Each number is 128 + 24 x the weight over its row's rms, rounded and kept within 0 to 255. Layers, rows and columns count from 0. The size above them is the row's rms in percent of the matrix's.

# layer 4 attention value, 384x192, rms 0.15, rows 214-262, columns 128-191
size [104 101  88 120  93 101  96 104 109  94 108  94  92  97 108 121 104 100  90  98  97  83 103 109  90 104  94  93 107  93 104 117 104 115  83  92 107 106  94  96 109  96 113 107 120 122 108 119 114]
[[143 142 116  68 104  79 136 136 126 122 126  97 121 113 103 118 132 136 120 113 178 113 123 138  97  90 145 142 159 123 145 116 128 118 173 134 119 107  96 123 129 122 125  99 122 168 125 151  80 135 130  86 127 156 114 117  65 100 103 115 111  93 143 133]
 [ 79 150 129 150 134 135 125 130 133 126 154 134 116  95 157 161 138 139  99 150 138 139 177 114  68 143 137 141 129 113 114 149 119 120 119 107 106 123  97 141 161 100 100 140 134 130 199 125 132 124 118 128  95 111 124 125 138 129 140 115  74 108  65  93]
 [117 111 147 152 127 154 144 117 137 139 123 133 145 138 149 168 105 152 166 129 125 141 117 145 100  91 105 162 125 132 123 189  98 153 105 111 116 135  98 130 143 159  95 114 159  88 191 141 156 107 124 171 131 128 101 157 120 162 116 146 167  96 104  90]
 [119 134 162  94 110 161 187 115 159 176 101 190 118 176  99  91 104 121 127  82 132 104 112 127 130 130 158  94 132 123 172  92 145 133 126 130 135 148 190 109 117 150 142 135 143 148  72 115 135 169 106 155 175 146 120 108 134 157 140  86 151 119 168 163]
 [157 113 165 124 158 120  90 157 102 148 116 101 118 151 112 125 132 145 151 157 102 105 125 145 130 120  98 159 110 136 137  83 130 153 131 148 160 127 168 121 121 126 150 107 172 177  46 118 112  79 175 122 151 164  95 144 118 142 102 137 126  94 168 141]
 [120  96 140 121 105  99 111 118 184 161 135 122 155 126 202 128 123 142 100 125 156 118 158  99  89 120 164 133 137  98 132 126 131 115 130 143 135 123 136 100 183  92 138 136 118 127 149 137 126 170 102 136 138  73 164 142 109 129 150 137 101 147 108  99]
 [144 164 126  97 118 165 168 128 138 102 126 104 111 109 156 151 125 134 114 142 119 140 148  75 101 156 144 128 113 129 173 122 141 137 100 156 104 113  76 117 142  98 140 152 125 132 169 143 136 130 126 148 121 123 149 133 161 155 156 145  93  96 129 133]
 [145  86 156 134 102 155 109 143 156 105 118  91 126 119 144 167 147 140 167 198 134 116 112 130 119 110 148 165 108  92  91 134  76 164 144 127 126 128 100 124 122 164 121  90 161  80 152 149 125 150 133 100 122 125 134 112 124 138 127 142 130 114 176  91]
 [136 138 121  93 129 150 121 146 131 134  96 119 106 135 101 131 130 129 134 143 100 151 102 119 140 146 106 145 104 123 134  84 176 154 144 100 157 145 154 101 121 166 156 135  92 168 156  99 146 126 170 154 172 163 138 125 137  79 120 111 148 154 202  85]
 [136  79 142 119  56 127  97 138 166 122 160 145 120 125 135 126 131  85 164 162  88 106 139 112 146 133 177 132 120 110 114 167 126 171 113 121 109 156 135 137  89 159 139 115 169 120 129 110 117 138  84 129 118  99 127 130  93 179 131 127 153 163 139 113]
 [134 102 117 127  97 141 131 119 159 127  95 123 118 124  96 126 113 120 125 108 144 141 105  78 137 121 139 162 137 133 104 154 134 156 118 143 110 108 119 151  99 141 150 107 106  72 138 165 147 104 123 146 124 128 124 134 122 100 141 130 190 124 126 137]
 [143 134 120 114 151 103 126 148 148 154 123 138 186 129 115 137 153 152 126 177 127 109 138 120 106 177 104 116 110 109 108 105 171 112 126 107 167 142 131 122 160 157 127 160 124 140 150 103 110 143 156 120 176 140 174 129 115  75 137 101 136 161 143  59]
 [158 173 151  93 112 112 140 135  59  82 117  81 105 139  66  94 116 156 187 137 123 117 129 147 156 172 132 132  93 106 154 112 120 131 112 185 128 118 108 131 130 162 120 152 119 137 115 146 111 127 146 115 154 118 132 124 114 152 112 122 126 129 145 116]
 [115 154 141  92 125 140 122 132 131 131 137 163 122 106 161 103 139 109 123 184 151 127 171 116 143 152 127 118 135 136 109  94 142 125 157 135 102 166 120 149 123 111 163 105 116 180  83  80 149 138 131 106 118 130 139 150  94 155 125 113  91 124 126 184]
 [115 107 115  93 111 181 107 174 159 112 141 101 139 104 155 142 126 110 142 150 141 143 164 125 130 154 139 117 167 105 118 157 147 105 150 114 114 166 117 116 136 132 167 130  97 189  93 120 114 146 120 109 146 144 130 127 153 150 103 113  95 120  77  91]
 [147  93 122 141  86  97  67  65 132 127 132 117 125 152 139 149 126 143 155 139 122 125 185  88 107 127 172 151 137 115 110 173 137 117 115 138 126 161 162 126 132 145 138 111 119 117 117 124 115 110  85 138 151 141 156 147  64  99 133 126 165 122 102 124]
 [ 91 137 117 126 133 172 116 123 111 161 120 140 131 111 104 124 158 175 124 132 154 122 106 181 141 134  98 135 133 109 149 106 120 147 116 123 121 143  90 130 175 157  58 126 114 111 138  63 130 116 171  91 142  97  91 120 144 121 128 131 147 137  98 145]
 [117 131 102  79 152 130 132 134  99 130  88 118 154 141  85  90 158 117 145 154 151 111 116 150 106 192 119 122 115  85 138  75 147 116 142 141 132 150 118 108 126 149 143 110  96 134 120  93 123 153 135 128 162 130 114 107 168  84 138  84 143 113 175 137]
 [132 151  96 100 113 164 116 129 146 164 117 115 124 130  98 140 144 146  89 133 130 105 105 152 107 120 131 125  96 150 167 117 125 122 106 107 164 144 132  93 101 126 124 110 132 130 161 117 129 149 187 119 124 185 118  96 113 115 139 115 131 107 115 131]
 [100  96 106 139 151 131 143 110 116  92 133 156 132 146 102 152 113 154  93 111 144 123 161 132 101 122 146 123 115 134 124 171 130 103 139 131 127  84 130 119 122  97  93 157 123 104 144 147 129 113  85 129 160  73  80 111 149 112 142 148 111 123  58 138]
 [104 105 133 124 145 173 113 104 141 137 144 143 124 137 126 132 163 157 145 150 112 118 139  94 145 154  98 106 101 102 174  82 128 150 126  78 136 118 153 154 182 113 126 148 148 115 114  96 132  98 128 169 177 138 115 131 129 131 114 124 106  99 130 143]
 [132 149 157 133 155 130 144 107 111 119  81 140  96 122 124 118 125 174 133  97 142 137 107 121 133 113  87 112  96 151 163 118 121 131 151 127 133  99 124 135 102 126  97 171 177 149  86 165 110 106 177  94 117 135 116 120 145 171 131 144  75 146 105 165]
 [161 143 166 120 150  96 136 141 113 115 110 139 117 130 157 106 113 154 128 114 126 134 131  78 130 143 119 143 135 120 144 124 129 108 145 123 153 112 144 157 115 111 153 120 158 154 105 148 141  89 141 114 108 139 182 130 146 136 170 139 126 157 100 132]
 [ 94 126 136 153 149 118 154  97 103 135 153 139 149 128 121 122 156 167 145 151 144 116 154 160 129 127 135 114 103 168 155 115 148 133 158 133 109 131 114 155 132 102 100 159 127 112  80 118 111 134 124  79 128 144 105 164 121 147  21 156 104 117 137 179]
 [122  88 128 134 132 131 126 168 120 170  94 144 126 129 124 109 114 148 139 168 102 146 108  90  98 114 128 158 117 132 112 138 164 174 107 146 111  87 161 123 134 140 155 132 135 129  83 118 111 119 140 152 174 120 131 111 124 136 138 135 129 150 157 128]
 [163 108 149 186 115 119 103 115 114 120 146 143 125 158 140 134 122 122 173 111 122 140 119 128 125  94 114 182 116 106 138 156 117 185 109 144 143 146 162 146 114 157 107 114 177  69 127 167 118 116 138 141 106 113 105 135 118 158 145 170 160 154 164 133]
 [113 137 106 126 122 134 148 174 149 174 141 183 157 151  99 154 109  87 114 104 117 135 139 126  87  98 129 120 170 150 122 164 132  96 114  82 141 117 150 110 125  63 141 133 119 123 154 123 119 120  97 160 106 144 109 103 145 109 128 101 124 111  94  84]
 [125 162 106 133 174 101  89 114 129  93 149 125 141 101 109 143 134 138 132 150 121 126 121 123 170 122 111 118 148 144 119 148 143 104  94 157 107  96 100 152 101 121 159 124  96 148 143 136 151 143 109  83 195 140 161 130 122 142  99 126 132 146 107 137]
 [143  81 149 167 112 189 106 136 115  77 133 128 112 124 135 124 139 148 132 131 129 153 134 130 159 148 153 100  99 136 123 165 100 143 120 144 108 129  81 178  98 134  99 119 112  91  67 123 126  83  73 113 153  99  96 132 151 184 150 114 130 105 118 146]
 [122 162 121  99 116 103 142 112 141 116 122 128 119 114 139 120 134 123 112 118 130 159 150  79 107 195 117 145 105  99 108 125 176 115 108 144 150 111  96 165 130 145 112 167 105 127 158  90 114 126 128 115 166 135 175 144 124 104 142 114 124 140 145 152]
 [124 157 139 153 161 112 150 121 109 107 130 165 102 181 110 136 113 104 135  83 123 149 118 104 140 100 114 150 124 116 122 168 147 134 114 141 133 134 147 152  88 132 124 120 170 127 106 142 140  94 114 127  96 105  80 143 131 129 171 117 164 123 134 140]
 [121 136  83 113 115 108  74 121 129 112 132 128 119 133  93 111 155 104 113 142 131  96 101 136 107 154 111 141 122 117  67 103 167 129 106 134 114 149 102  94  62 158 158 114  63 132 141 150 139 161 145 137 120  86 136 130 110  92 161  88 129  97 158 137]
 [136  99 133 163 138 115 117 125 109  89 163 155 140 117 101 127 112 149 107 106 105 102 151 144 105  94 105 144 111 158 104 177 124  86 127 119 104 126 140 123  94 150 100 141 182 130 116 159 146 148 142 112  78 131  95 140 133 145 157 133  94 104  77 116]
 [ 93 120 111 146 124 118  94 104 148 151 155 144 143 112 177 147 144 138 124 122 142 100 180 141 156 138 124 107 169 120 143 150 154  99 161  91 127 130 134 165 153  99 130 119 100 124 114  57 127  90 121  93 134 149 189 156 102 131  91 119 145 141  83 118]
 [141 133 161 124 112 181 116 123 148 117 138 164 112 130 151 167 119 127  90 131 125 142 137  80 124 126 119 103 149 126 106 114 120 137 129 108 138 111 152 129 128 116 105 164 131 135  95 118 139 141 157 168 107  61 126 125 119 156 165 129  92 149  99 101]
 [ 76 136 125 130  97 107 148 145 147 116 139 103  95 129 172 171 131 157  88 140 133 142 171 130 122 150 193 159 164  89 138 125 123 103 107 132 112 103  87 144 154 128 131 130 107 186 154  92 121 137 113 145 142 106 146 135 141 101 143 121 106 105 130  97]
 [164  65 127 150 106 117  88 127  90  60 165 150 120  86 143 127 112 139 146 170 122 126 128  97 116 107 145 140 146 125 121 157 134 137 122 109 104 134 151 135 105 159 146 104 107 115 139 131 131 130 100 152 113 119 111 146 112 126 122 131 112 113 132 103]
 [ 97 159  69 120 138 133 134 155 141 150 146 104 125 103 167 179 123  88  82 148 126 121 138  90 111 113 120 128 119 121  79 126 137 149 143 122 118 161 117 137 101 148 143 108 134 127 153  91 107 143 140 140 149 158 158  91 124  81 165 146 107 114 146  66]
 [ 86 125 134 157 123 152 165 139 154 117 163 152 110 127 136 144 129 120 121 127 132 115 157 131 107 125 145 131 126 143 112 170  97 123 100  90 123 125  97 159 151 143 116 143 116 128 176 150 131 121  81 117 132 136 121 126 133 144 121 119 112  97 102 101]
 [110 158 120 135 181  77 142 143 113 117 128 121 124 108 124 130 126 137 138 119 105 124 107 142 151 111  90 170  96 126 124 139 149 130 119 113 150 135  99 132 102 146 136 139 162 133 197 114 138 116 154 103 137 142 137 112 139 112 124 145 115 115 152  98]
 [161 152 146 142 129  97 127 141 101 148 121 116 123 122 135 143 119 152 110 128 128 144 104 135 116 153  97 126 106 129 141  94 128 107 148 116 182 119 132 117 133 127 117 149 158 129 154 102 132 112 158 163 114 120 127 101 156 100 178 139 113 133 100  72]
 [115 135 130 132 128 104 123  66  96 166 107 140 145 142 111  99  95 188 176 112 116 130 117 126 162 123 125 115 117 165 153 151 150 116 117 126  87 101 134 129 125 127 139 149 143 105  95 121 126 121 144 141 155 123 128 122 117 111 117 121 116 162 126 158]
 [150 123 142 170 105 124 156 134 124  87 100  81 137 107 106 159 138 140 133 104 126 101 147 142 106 124  88 151  78  98 120  76 118 166 109 110 141 144 141 127 167  99 132 136 140 118 101 113 143 129 147 160 112 140 108 131  86  85 139 156 125 107  77 168]
 [ 81 115 128  61 128 122 113 148 106 111 169  85 135 142 125 128 133 114 135 132  86 168 105  73 168 140 127 106 110 104 129 123 132 151 113 137 120 108  97 146 126 140 134 106 143 109 154 147 103 158 155 134 184 134 134 117 134  92 126  97 130 140 105 178]
 [144  99 117 141 147 110 122 124 125 134  96 137 145 168 106 151 142 120 108 131 113 101  74 122 137 107 133 133 152 129 190 112 122 140 150 167 149 142 110 114 117 133 135 106  90  91 142 143 132  97 152 134 139 141 103 143 114 115 162 130 127 132 131 114]
 [154 129 110 149 173 150 168 113  91 129 101 153 124 119  99 117 133 154  91 155 102 101  69  81 150 127 138 124 108 165 118 117 181 149 124 122 124 149 161 118 152  97 179 133 161 112 113 118  93 134  91 146 122 137 181  99 104 135  80 130 166 149 107 135]
 [146 115  97 149 132 141 155 102 140 124 112 140  96 135 107 113 113 179  98 113  95 112 173 129 140 104 142 102  91 144 150 181 148 136 156 146 114 159 125  99 172 119 133 132  98 110 143 140 147  96 121 148 154 124 136 113 141  90 128 135 104  99 149 117]
 [179 101 132 135 149 159 186 116 120 136 116 161  82 148 151  98 162 132  96 119 160 141 115 126 120 135 158  98 115 141 105 121 105  61 146 126 118 130 102 126 164 144 159 128 125 134 127  95 103 130 106 129 136 107 121 153 176 145 127 111 111 144 194  99]
 [146 146 124 121 165 155 108 134 145  99 148  86 107  77 105 134 113 155  94 140 147 126 116 145 151 139 121 132 126  64 124 121 117 121 147 146 122 168 153 140 144  95 112 129 178  71  68 170  96  65  87 121 137 140 125 152 126 130 115 124 132 125 138 144]]